Weights of a small transformer language model: untied embeddings.
Each number is 128 + 32 x the weight over its row's rms, rounded and kept within 0 to 255. Layers, rows and columns count from 0. Numbers have three digits each. The size before them is the row's rms in percent of the matrix's.

# layer 9 MLP down, 192x512, rms 0.157, rows 0-191, columns 320-383
097:160179146106142109125156170110079126175084121143061107176127178112129088106146139106090122072118124027112173143081138185094128098107107113139151111160156105123129144094067105162106122098139103
103:133115155160133186113189134142114121123145136103081150149149125124132133154067163141138180167192110119201119162163131131155140097118089056099153116114112177097175132152080110112161141128086094
103:111122090106162166131144115119139147141160119101147125125125052138169123144152109132096106060158122117147155116117207110123069116152142116126099164147125081088124148057104115152139156104144117
098:028188162105149144047088154098109139130111187093165141079134157123142119122115091089195145117147090131108197136123141127118101127061153167091139117073101140107158119191063129148110125129140187
095:134103136135131172107134098101119128153150133091107119190138139075069121138148113145135104104051175170149176101134119127039179130105164098082169058084081139124110173120089158170165136146124078
104:081169172122121072142098155128120111130117122155151122153121162122139139103093066141156122158139153177145204119159134089093152118125090126124115103107144115129160129149112134166194102091162155
098:036058118117135069173086150126135122112118047107144133074110117141114166162076125095130141133152114061051150111144157134149150147094119109146174103148104135119160142125103101187089110160157169
100:164126121155170119186103099090146105153131079087121114113160107119141126092123105134176111115172185145123143175101058065135085160125117144119096161119144075203126097119128150112125176138139157
103:129156143149098105128089122204089134109141162150134136130121125145132089152133110149077110143069100143149146134126138117136139113119132132162102120094155127148054126121073137130049129162159119
099:077131108125201112142199120126144164142139113152169133205176101101174083115094088144193148124105128141169084121074117103152115137144128132151176159129175139077113133133093155145092160109136129
107:127102090082103185122145149178072099144091154130128098119178126140200086122095128150101080166099127136063107182129152102110158157136124134200179127133131190146107147113068134154143184136127156
095:149097123102158156181150113119134171090094099176088145139145100134111141147122141120126143132099147096143173148108126102131088203133103099158135162093134092162147162112111109087097206154163152
094:141130078123161146107144122131094108109126098134123116182154102091134136143074154091129129182152191105154136035142116164074095103126109070054140073169174147177085127118138138120059209112106176
100:090099166144089173099076138161109122101106167073113111143092131092114059098096198117133121184131129111172097124142114140181172090121092145117118145094105108098092126104160127134113127098104116
103:075138102142147122177098131148150158137131128048152109077129064118123147125142184213108092097176193087152088146119138141100180125148134129191109174124150112130120123130152144161167147119110133
094:160109184154136225100175139145131120177139149148182102132095063097127114150104135130114047121103082143138110101102122142083130085101097136158117115195109143114126152117186119171132159119130177
097:116111154096118142088179105101098141201134158116124082164118150161128130154151101137132145143087170151135116139093091108096187126101107121133063121110142188100138070115136092146127078099083135
096:091092081061124190149082157111176147123093129145177113113145163166167160150080159187164056184131125114134080091082165137130190112187165124122110151168111083094071094168094104140159164084120109
095:096158095167154134166106094122136141156166115163147133086143077166114122129133133066149133049139136135149127154105088169151112102112125138143180182115100140158168145143141144155179073126114152
097:110148113134088134164102144137197149105157151083208081107109130130127122161163137157078171072147151128113123084065127145102097136090104082119189191155106152139101107159110152133134102076109118
099:109109139129121083111131080136176139136154145058126176109099135138157153113151153227116123116070121164089159103123117138157128160187120159125147113117148085115120146086167064111126096174139185
097:107136136139157135132134163095186065105134165218133105124098136166139136112107093180165098147098138121087167036161106153121126130118099119120138180100141136131144108115104159090105096159125088
100:153134125156118102132123159138106131169128099118137168177097118105101129155121133114142137092125094170106160126137068178109185118128101126110153129100132110118130144116084068131136092190081192
096:137139158138121146111161159160112084108145147123127137139147017124128183194116156141124124116173135124084080143170118131143131179145112064109104160117128115159134112095192104186194114201081146
099:096141135094132118106149200176153099063141101149105144147146109133120115145142205123156142125103115167125102140074158069161120158136085086147170148122136126121082120064094111125132159104093152
101:150122110125121138066125127125157106160094113076100091122101094166210119153129127141128120115128123119126224131174103145097187131114186120128153098140160079145091138116092111124149154140143122
107:082185194110149138176105086160130114150079088083144086111044135077122149124137123169127049119129098107133152101093127133166078092133090129121158137094095170166121136100128123200119096141125133
096:100141155151115074120134135132126185118142143064188222114125156149118114194115129114150105132152078105141150139126179154166124105152099163164113104104104098100100092137202118083158087149134099
104:130123132140160121087148144080140127109096199139116152132095083150090089189076103064140155132153132127172114028191118084118188108071102142126166103142125108075105111117144133075124166152124149
100:152132169101086117142133143100108046171141139091119151114153112078106100133073190140165103097131160115031090153130137115134176158110132084203121139103133176158117122115112133138107175122048078
098:085097069130118151104114061132081132092123142140150084092105141113087142191143128168124178080181176160064132120151083170074166112142160120013166152105096150106128113158109102073173112115088155
094:139140096076129118122144115145070137156133198134122169097092097086112192140105086211180105103108114090101106092097102100112092116147134115171109132141135217137135144134156108185128093169101104
096:150132205136117084127118128147113135141130138148145108121111103110050117096126135145103105095142113109178122101151116155176118097165127066151165160180143137105070055142106215167106080141175118
100:117098137122167133082108148169160112096142118175097101112101098066092110101108167196127136196136099088168115109067095123162105166152131115068165139172128120159092145140136127162128091091077087
107:195185132074086161105153168142157118079141194151112130159207125158089085174151102140136132181095101102114112117122154127013139127141073103111145123096165118143138142118082074103113103160130083
095:114136083103212164118108142051173104128149116084160193161105167155122108141109148114162173105080139099094206107135145125188143085154140161113122118161067129163121125126162147101118129190195124
100:148061120130111138220154151090138070137167128102130189125133120134140136131153106060123111127100075137171128132214131090112152125155125156159166129134133109130123102146109112113136147140123137
097:149090123112140140094144118112122168152156124102179113066123182140021120143146134084145126170138112074130072093105109067126117124117135157202080111152092119127198133167069129143161145111109159
098:141123137088088126187105203114123136072116151157088162128147104062208125132106098173135130119126120143137128156168160044074151137181063115174122131115135163151081146151061152160138187088102170
098:099155157101124153121140070111128129179169070154133121153138140081136150139127131163146102184173149141085092057113121163129131164119172140109095159161114113123047128172119134110129114102142129
103:105094172099200104159056085143139147095080103158136129104109105095098142156189076153125127101128103118154083098097165074082150135161120148126176062086136140124074158065123164133164132107122134
094:154185103149148160145215132173137134108081184116123109143108122073103203146096121178038166126110144088063105125187119051118172152144109161114111152130167107134091164125156075145128132109100186
106:125121114192054114122174153145105145101132200146114136118137135155144159148098110119187169118080160140123146141143116107179153162098123141172078147134196174162094112069113182127149119110160104
109:206103158133148105173169089105108169119199167138107107060107110157145089237111134115070121151089065145107090096103183161135146111139089189072138108101144134119159128137133093107179071147122117
096:136078079099171131083082146167125152121120119125142134131120148073135169177112055138140123160116054129162146103167169188114132104162101145089095148090165157104099149107204168113120107126072144
095:083149134094116129191138138109127117154097119091093141141127139144119109116129086158128158133087137115134149126107154079125147144114139147153093118143116199084128150098101130143206064151102082
099:087091086159115112134124103179092105103100118134118109114181076140140113139107113098096088103134163099093151168096157124138149153096086121156099145138037098123124137076149155120183129156044143
093:127104088085166120141112168068143222113084141112132132120115136146100060090078143061142178146105154162132105152110141135093175118121110157052150121138137150157150165168159207148133101089134068
099:100141089151133139057118154121107120155081141143099113095138126133047092138150103102120135092169026107101094122147133069146182126110120156155131135085176119109193096117151136142103097154163131
106:137168073124120169087142125126121124122028110135149100100070151113142147131090183152085160125106156123108109167099152158110123172131144095151140139108134066119138144159163122154113146089134096
094:131106124131104156137186066177151112155070109132213176132097099172086124115151104087093063146120198133139140119142130126147140156140139102130107157132132130133128095167221111121129131107181067
099:155109188128127153126096172061118120183127060096161107104083180068198144107123089109162156172147114129149144175177107128148109131152132180117149075150103124115123103128170088120159159172164083
103:169097177148162129117183093137105136146195139069159122095104128153082155110079135121060120132147129103060119141072129113139142051146121140158120181078134102079177164145136104176099101159123135
098:183131185097131105123149131125130083216130126116127085131108181136145170121157072102202145162130133090129204153138137134119141132108102161147146122141122106093102118154133143145144177099143213
099:148111155127134118137112116175175143199167151127119078078104101120092074154138104174103115181089142115092140113033129157118148090150154077103156144151078131179090165130147128080107095086123138
096:074161123172148077175099085096132140215145146126163134114034136195115116116131120120157101112155110118086109149151191124054108110108120034067159132136078100154127131142071128137057102168130119
097:139135153153078124118119069135112113151151136079143113103097155108084162131141122087182169130144121178152136126160156119074108108092136145110144124125129113095160157161213095119113124152126124
097:066096110109148109082172098088074177161125144140105089096115109094140104073114157162132150123152151081144179160171207174125202137121140111100169109123159165121096134073197107055163103156121114
101:171168140080153162113141100134123109153089094101099149129108138149109103172143102125147161140135138114132137049163167131141108131162097060101120106138195109115094118095097120136126130122077101
100:129088105128158093130123126100129118101103098123107125162144088079122117210124191104109178172093078124109107129118092094137129118132130134124145116172089118148109128118144120134118103171127140
095:148127125147164135080094089171155184149141086093117100147135116151109100151125126102117135094162148137154095098179099100087131077130086093137107091088117197126119104115117118111070126128107075
116:117126172175145125167156109123179114222103105174128121142079160120127069135174132057126096121144111137108080114118171105133160164166134146131105138146148114116156131188163107123140149189144120
102:102144105113121146094089120108171152144111085178123171078120179102225138119118097128157091143155121124138098148119122130119121141114116121206184135144139086074122133124140141128052123130170093
104:124147193076128112102130128045137128086114064106138143127095146097073081122084140103125157106164142133174148095101135150137063133103090154115082171115102163142142126104100112142163081161131135
099:167097074090092092056116198197165108086108122101087061124115210162110101112104068147132139120158125098114113162176183119124107122124180138161141112151193111164154122126134132165085174138089153
101:220184134132161120180156163106156152098085102151062127118158154077143169125067152155168090150106115130152093195157025127114159126105087092119177103114193092127128082160174148099122092156171133
102:142128152134107107129161163164123119186149173138171139142114096122083130096103167148120175141117071115079171144104063100119134133127072222115158125112103140101099154169096115091117068184156084
095:145126144172090148155156107129134169055157144089116148094123153155160168111155135119115126154148127108077117129118132142125115149102122124111110166057152102107154117122093062102174126083137175
100:092089053105099148108130116186111141151156140063130111131045141123115128141181107058119085094121140124087076132067156152129129097128156079091103113131141110099164148107134175135150099133121094
098:136111092133158117142136120123139162137197068116129125122209187155149155111111191160162150160160128137157153147105134176145095167139150111182089126114127091154074131091194155148132166097151134
100:185103184147119076149126133137184107122125120133166120106148168135051177104179118180064107105080084152110153129140194121147083145091083179105143108070202161120119151097095154143185117080199119
093:140081125111146165103168133146119145109151096174144129184115163160176122116176172122066167211145077113105131134099147172154150088090084103077143121119138186140095145120107112096194108115094075
104:159113052154114126098087114176127145096133084142091123081138128160131118117141119145138132162164140140129142164103187093156173123137124157131145146176122163144104153083133167117130144089135107
098:120137124160054185169112116161166099148114120096105154145140172146146171113122083104125096146101165095147149202123136142141183143146099041147127135104111122054114081163208194132121097184121157
093:056074108147136148111140127150136181113168163145101135133150079109141156098140124088075153210151149162178156125074145159157129132137106098157155168102121141135154147097132114156104087134101103
100:148144176154156134178109158120119157093162096093086118111093123108099124182106106086152125143091107043115150090124112160081167148145146130141117174202162141104156098121134145118155114165171163
101:168217140149104106122113134161179087125173110099130132094158138119096117110185165088058066149080142122100119073064146073100091140195090104086111127152119132185126099112172121162152116125117214
096:111123096114105135122123056111161081125101124174103089153143123039101110080079142108123138094118135171125196139122106139164140116155149175125122085027084179163127097081126124147133118164125117
100:111151137144140076110102094102102117126097121089098165135117124121141150172179095129140142131175104067100131123184126168122199173168136099115110156097180152078134105144115185092093141090184142
108:100159169180140135118096128090140103130164060138151142182126119120132080137109152144181141142099139185149161123108150080168124162166134164082183072093076191113098106148123142114112125089076104
093:174173152168134141128076136134139103155097054099106109072147159196133121109174081137122195143098122084128140129113143164177164133127137135115131149162128094122150065109107146081135159157156154
104:173090097112162127116041111102069099158135109046166138171126124140165151115184159099153084194137197138130123173124111140087158115139167126181144123187062146104168103142125118175116143146135093
105:107107148145167133112156144115133106101150122118098171131195164091149131194079063215115106116116119099103091136187155132123044117130183063116158106073111110156079119125172131150125101116160105
092:093076125113126101106084201187096157144148147108069108148154054121140099090073171158116076153132168143130116132126180144154139166101149124192142147115126145069092137084105105118134096072100096
100:125127118142141130136092138108098105149193142093133121117111144106139120128140114160128105180160126150136122140113155113127170154102142119117142148193141161145120169100180096148077084100155108
097:117116155153153116144128179082093076136048089145106126139141155110156154138159117141164139102143113109130134206086130152111160167113145122135156132113139132125100150097169252127142129121123135
101:118120076161137147139098133137072104153118137153119103123112162072183122108053143124120103080140106161088101085111118104085072151118140153111128112076064088167168158064140122132115133160063047
097:153084131139049153091100152124159114084145102059078100122165098114153141119089110158102175084182127095140150047093093145125121140152155136133146129133121162104136102149181142159129058083174101
096:145095116157110102093133114098079166175117109087116136155184096100147101101098172153180135073097181122125164151115073198095154105140125133164150151105107113151099142119137144118078084114131112
098:120144162115103085138145114154100187095124157136142132158154141094078160152118128114098141152045109097158124146128160129129134092102141125156127148136145114095180129091082101106079106148141100
101:148108155138160150139085105135178127113106093185122136115095075203088078152143143173116111103204122128214116135146153122119105121125083142136153114178140109143105111124191118055159049181130118
102:191165167154157062138119131176079165145163112161060119136073164174146113088159144124054137156102122098092153119144092060122107174149075177080105065061082130129120118169142114184156107102164126
102:146148124164126115119108155109121076105150140176243100119156141115130112163147120122135049029154102114157163158144194087157106080106170093094110167128124105119099126141128048118158144109124090
097:084152113151120086147135110130129095156216106112119049179160113138114117109128081107140161102056068123158128173098164090124137061145129155091070109144160160161168116168140139113146068129170167
101:106113106127109054207129155080125117082133115106072163138109107131102155145115104086145193060082139122106161104136152131075116154153136093173065160131151094091156140071096105111117109109109129
110:038173144109141123109146090145109150112177084131119091148162153139184109100159204083130106136155150136118106088100110169131111094132140117128146163095157179124141092153167159122089086185090108
093:167120105173104079143128183153114158121188174134098170144160205203059101099110108062144145124128139108103104140164181138151164144122170114111156149121145136131160142075111104117131130161168108
099:149075157146137160130054090165078136140096189089117104124139130158108152122183156122118134139116146161091145124075127084124213144134157087198108158075146105159130132133144159104160144119080153
096:168140187143079128090159177147122202165136126154129136127110159145052148078168073081123110128147167135124144158106106128141098144096159155138113167092121163117105115117109102098137155100139074
094:187067068152122164110118102165133098200106129053127153084114096174077152156160104147165079074123128069116178135133076172120166094163178096128123106186074108098079115126099100135164197096094143
104:152165122105173195164117115087086147096147159117126138145108145118073102128084128144135229106133079090106188097167090104123061159109132151092166124112168098147134164162168117119085139147164141
105:079150165125134100159120158123102189153140080137149085092132144069123079151140141083155076136083137132184116113074179171157174117088068131092113151131156119159134170071154155155165131129131117
099:112115103131198146110112116149141115143115123116143140126129183148190166135139119105106138103109146168106182158090123175150123104152118163123150113151156154133110117129116139180055117135073122
097:155092094104101152140122085150169092186120150126158109109161114216143150111179135093156126115118062107157147143129115113128180128080146158171125082104099138141099107098162106119104127120105197
096:196101167125115138145121180158188106140058117174176063092115197167122122140084125149108104152121123104154106132161157150106089166138149147193104090174127108113133150078170081120118100122103119
101:165110084176099121078118138120152113080173153070117130135096126142081110161127132170076101102091122150135133082096132168172136135113134140171112154100121092074130075144125101138087177155130135
103:115099100135120180139153113154116137116156136119125107125114116132117093187125126145088173078111150105116045081203163190111148162167120151128087157104187117143122194118166159152112101166144120
097:128146174083121101112117113144159184154144133124104131094179126091126131086081101139144173138107095110100127104162115153085111130183177099131128077119083134099132089121147147114193179114104175
098:194147110132106138123138160079081105094152118148138185155095083084171129079161054163188138143123181086122165105175082155109085177178168135088131041181164127138076144132101123080185124063146132
101:120097201101156075110074167153105112138153157158094131154104173171124137196181143151125154147125103095144113112152108163087164150097099188081060119127126108163138164164106145134136092140035087
099:116148192135138131119143094077140110177130122099141128145122136154105130086172141122163120071211089131111105162106178174170134052125099126136063159142085155104188108181118103152087120137088120
104:121136119144148128099095103044128138070101129112130126173098109137151134113105088128178153139163163101166118106134127158131124153119061156158096119137139107112142134096139157126092131125213106
106:186107112107133145149067157112206112057127123122087148155078116111149111174104139131099153115138060124151103124130157133071143151125123180142120091169132101097101178176132106160167118106163125
099:140095140163123170090157136088148142077148165134156115141131072144109123106090106174108094104155105125130139156131115124081103144140102169134124146151051131107130143099155052140071127133143082
098:158160110093143095103111057137098101139124171110168141064100157045095140103128132074094139093077107112078158127122194132112125162141088070118148158193131148124145169134071099115138104136105133
104:130187138139135101104187105118107120180124135125152153151187125122135129088169147193126101129108162153133096133136078108124092150132159188067084058166090165055152174138122144150061145117149209
104:078132095089137110091099147114101147151131110146120152103066075064148094144158198139107112137147080081117140165154100126171112156119164163115135134103113084095095124158153103050157111141131094
099:186153103129167133185116114164110137137081111114146130118111152098181132076175085158123130155109120122137164126145103099054135137121149136115075098108188161164085085206146154126138096123143140
095:078129219119097087120159127185146134103156063127139117074110125145104121107150154111127192087169186119179121094138178089074156104194047134148113123138103121107131205102072137100131117138191137
098:152117143144166160095128092143123157134114112158169139161130087130175171158183136111135118122144115141113139100078111073184147176137126111155073136118158151124092141066170127157133101153097116
094:129090126137070148142110135106162086058152103126107084114126089137122114143071181113145131145142084157157150056102149110098114182154130127132112134162167058151140167120164095161140091164149138
102:104143097112123088099127131166169131181142144116150073147098143093162159056139124149113092142127117151156092143128131216130150143094094119138081130145103144157099132064132079146111189129071122
101:152083107097096195138121144151116101158077144136185080115166154138123118124124147099152112114095195107115132151155052174145122152071124151157137163135056135155083125121132103166109173126138143
103:127175184131104125117079113179119127121126094151092065095124125144164105084186104201111121119065158129116103129092058173158176102157137121160133164118144149155086184092108104132128108099109174
104:163160172096145153138132091157147180112157108102110109108188181134122194096121153106075040117112211101164132117074229145146107143111112124164097205091091182161125095131083115102140143132125133
103:145140109135089109173090123129105154147096102105089123131160093223123071153191111084139131141149107119196096105143119108125110118134152194157156177096107100131191125097126132087141142170093105
100:224138107154131131164099068112116079153178107130155158130082061177149129149173127132153088165151151159145118127125119177121109127168157140114090171149089157107164143119166175104084046128071206
094:137071083107095160151131107126197161147163153065145095115136097099095155105171123172064103127106097098162208034139126178138083130109105137197106153089140117158170170129143088141068057083114109
102:180097090114102151077106161103136090078116104108139107131077139164152109123119116184105096135118125125125175147125092132153164138139100130133090121172129150161138144134119177108130147117151172
099:162109110137150138150175065153117112206142104196117115112146190176113151091157139098163068123102111092159151144122167135146133122173127106156125121145138060120105108098124216136094109149139079
110:038144124126127088152156112145125177156255110138120089125144134131117157113090187103108135137040133151098059125144129080122153128143145069135114134114159164127142119133208155131106148143152092
101:143072115135101131108157131114105140068077145115110073065118113104106080139120168126151114101136128112173195066161083091073170086053058118066130176175126128095126134105137120118168119108184160
097:173139127165156141124217117129136137161110160104128138132100104089131156116063162114126177141167103108145107087127105122111119119053131105132166135215094099185156116112117099147165082113117102
111:133141092136120158143120105176138110144147083135151129127096084080146125104134132149144141117122144140102184100115185168156136128101156102129166184117131102120140119085147151114148135118184097
097:159159159178162176092090154183187100137134182093106096129139117148159162112131058199127089137085150196076135097139119125175146207117107173137067161134136145161102068144084191116195109097103158
100:109085139144146041133083123198124137140082115096157144124108114175118129122112086077092160133132092119145153065108164128166169139126129063133141085123122089127125131137128119157190079189109163
089:157140118156132110126122156094172109077108160192120100138116139183210199142111131157062130152137191142117074123099110153159114097062094222111124105149115111126103129083120182156091169148155117
103:111092111149117159136108098111173102125137131178142149085174115175116117125108140117130121204140160155079097114147111152098121115144118084129208159117169184134131108117138130094104117139165152
095:145157181102146075139103105157134078156116092124114072145168131135059102103127141131068123132178148114112183105129104087148126071095098138095105146089184091125153124162172080138147138173156129
097:112139138156121137133116178148088148086081116067086074114111080066144162131141185104124150114132037198173077094133164110195121166124122141120127127153138118164122161154120179142152072072116134
105:120200101092162190100158158119084211134124126113114108121144138133154117157148134126168109103082102122202135115082179119084085097097157200100197074149161143121122087172133129119147138160152117
099:179160093099115176191095190091098135079060112163120122140127105171163178181096087113174162150142030051172099148177182167057131097120130068141155085065137122130119134123112117167131132142091134
106:165106110128142057112140115070144144135177089153169142158177128198161137130110129092117178148121137101083090117081127090157078127126133121148159186158118107116119099151138133176128120104141162
104:213158123150158092106156107027103157113146206133109140131177151126149099115126124124132137081122113114110130114157153093158183098097142094155145129117154137122105137102146094168163135116177171
102:068108127134092124151159147085090152201100129136104167162179129140165150102160169156135110122124046140114093111080158147072144157088129140184111104169138153156106143153099108096110136115160086
099:192102127155108107135091099116095141121177106135114113123096121167065117180181104187173167067152045122073148159126145161110143074100124096138097153134115179140134118136110186145066091126255063
101:158125119139130147151116165109082097157155131139200136126130167176087118113017163129191156158132168104148099110149159099178129092124088148078159133208101115201077060090156125153161133093100120
101:108114054176121055143123177189184118094089172097096119105108131142128157089085150171129152118144129116143117133128135168157107109138119131106183159161109106127146117115085117113150154139091121
100:109132105123092137110159099013171070124077150134130162144150131155088131166077158220104125105121099114106105186185126100092143098194115126130134134041080098115141089093115101106131101179124087
102:105128170101062156112080173153199109101170104101141109172129135132098151061122172171111091130087192137091113077135104153130043048118089132078117138105170127132083102100144162146151078084051095
100:087138159142106096153144104116112122126130150097109114113169135092132164090087119120102082095117120076083138133134166149132115124156111164115089132170105145180079141120114173153111162177172152
097:213150085118126108159160150159073113163107133110176105100138093198109173157124134117115150151095134139192085114084126088123130128124153058055093105146161113086089119161077183130123174174102104
099:158190106071133195113142149143129104125163098121066111150207119096162135105113152175142138167117144107127139025106122158116196201151156100154124152135082098124127133066117152118137139096138142
096:188075100132089139165121105135127130169158215153094165117121134070124103102096162168111092113106134133077186113182140184087149072106099179150089070149158073128148131163068132072106097150098107
093:147166139092149122146127107123161142172110111093173091161192152116184137140143140145141115141148077110113147161112174118087150133122102143151100121061173174143098155141078127105088173121103150
101:127136144115165155114130118139140169138150150124146116130107098173081126137158195116121133089146122131139181125110063161141191102100136143146155230190152123123145109114119111088148163139166163
133:163175081096166159132100183123122128037115106135117136146139122090118129150089111139139165103154144152145089148126095124115130140093162155211139125140072142092141126149119172199120084147065148
101:143179116120157150133093059122149119201193122145137111139156121198119099107089151140114148130097144077134123128135081195116115074153119172086207113112079173153111088165119180092111142174077102
105:109124130152110060146179090101128183075132148145131093118136129128167221106078108139113105140107107147083086080069167146104064121118110123131137105069167067134087145101111085176102091145179181
098:102101135138099146146113148163143095154128136112107095146157130142134139149133085177109113163105154097071151119140150054093182136134123102191125163115173167107077140022104123113177097142149165
094:170115143131119098198099252097138127116155142126115091138169046104093085114130099183071140145066114103164115167125101115133147160136110183171099125079064140139131099125134134148138157133116109
104:178140145120157157133156084137116161152065143195145173024081142104052137141157150142031134109063156171129132096102194124131121089117111167078123122111152098148172126142158105124121119172114152
098:187102138158155153129159236116139097143178114139154173138114169134090156073169114147149142135165150146101097137106165101107076149117112120138121116134090131145115091115072137072130081112117129
099:117167128117051142177094065076099143119143161158176118113170106122090139152092131130126169115131140114118213192129169114128165121119119112136129132183132112142120152109133185122125150134143102
100:105116152137061121152164114112138152154136123125132116093135205170125176021112171107147087163106163121135132091114126183168109131108119099126114101100198095132112130135081169144052136152159137
099:184151147125136134164155066115179107110101129100170095096116148130133137148201140117121097113103066138124182165106149135133100132141111166069073160095074150156135093110148149102168112132098109
136:106140084111127068138134143140193107065129149109166159119141120073145098200117142160140125124174191166162101121141076079119113158159131084174102159096124134127141151152163158131134078160108097
106:119123157155146118154172123151103159108108080130150143161124163129172132144130119050159148159130104129086126102134107167122087075149102082178134099075100190127073136095105199130132122150149202
097:076083057129147100146128164112201162112115114134107136076143122103140097163095083157130112116159159138080124131108104174098112094142112121119089123071116162114157172181127156106047140130112151
107:112144086120141167057151163134092133166130113071136119115210134151171087137205160141130070144186164139101123101181126097172091100126119111161109085053110148096090166124095123156103136131100112
101:162122154111145045195143097103104164097188147173107107092122173179124146092154159146094174080113170102096076108062127141200176130122153103119089134205089143140139135058081135159163180133124130
098:103141153156132194156127153160085080102133163144139110175126122146194149154121107109145150118159108109107225126122114099123194104118157121085100103136137108089132139184175168152177155157145137
095:133152077157099086050118098176155126125166147112079126116159169124124115148142100126149152114169169141166088124146034084115122105177114130120059124133135111134144128153104160127110107135161129
094:139167116126166124138104130108108133159155159113152127110088142051182117182138116035131123139064103090090121105097124107081146130175125113138152099083153174111099083132125132134228037190168161
097:080108198168149118133154175142146129097105168142072123119100131120149094130191063094078136152105147112159136134139147109048135175107110155136168073154180108153121124111113091101120121142131139
106:194148121161117155130120102140111137148106123139165093125132179124118194143193159169176149142090091162130123144084160087090150090125128142137142150096164071135136136121118149166102136118141124
102:082094185079177082049073227140102159165111108136185124169133112092076128063123146131106144118146123121111094120190098151071069153162163134157114082152086101090111141148128162186102140133129099
091:125068087112120102114074065113108146096103130088098141126103083188100103082100144115187145143138103132131162104111092155101135131102200127131096067137149113160104109072092138191135106094097135
092:103140151090146137122130139124159169116210190111132106174176136131145126151106140138136138170131091120186089171179124125156138160159061134139122121138111149096122082149152094135113110150100179
095:113096135139102174158132166128206102142145080118219101172100097122116124095117092164138153091077129140096146141174124153123126131107096135108114152132175062119107116075141062074090068119140126
098:091146123132053097102094058160115145137157120067125146137097190072136141168143146131167139065142133161125151140042114100161132134094122127163112149099040136106170133109091128155116119123073103
105:100079160122134163116051088112128196179104161154135101109106113154082148142061088111110135131160151163078126037147065108116099164114093083120110056138091127098139167134123085083153119115123123
100:084134129129063154160122137107115101182158138124107121138131163126066078103115143175168122112160135135136103119050120137078145117084153151130104079109157176168148178092083158128123164143057114
094:115081083145178149122099148155161101084164121159143126102121102152137125130188166084108100144172095078147146141131093123129144117078105147133125106149124123173145138087088159171159145139110136
102:168134155143099146131076131100116076185163072138132111077114117155105227122194134134102141096121118100155179134120138119155134125124116109131125175189100100123175090146170089172149192199167076
092:182111106141088166154172109136132109090100128135131139118148171081114122111103141112114183101173156104099139132101108136126091165137084085131119208069165084155131145115145112111078145169086142
096:155096115103152188149130152080108158097149070107092079135125129131163122162092098168144175132128134163139185151124152171118083068162144130066106113148139089172189153153129092126145130179080107
097:136120093126064166124159082083071145076167100115086102093146150135097124152116152178074123095145103144139151181131131123120097148159101121138152119164112135130099162147116102144213090065178099
100:147099101078100192143123095173150122088130094091132138115123100168189111106212155170164123157129118124170112162139141161089144077129171073139151126127132105159151179151152086103129141141135110
106:142161154100186127135115167063138125168102125135152169108150119112080121160126155161100130130143098139159141128098127128087060075147101123147140108128116167123118134124104056137103052138186146
102:120160155136126104172114136063094147120150039119134127100144133117098105163087188087165147149108123174110070138113112139152158154124202133094067091137112138138124107131125149193092119114142123
095:213155138153167154080169093141151162137199091149056092139132157135152117124143100125104104135160158138126127141145214076128061180125179070123078128105177153140112160113128146134106143130124105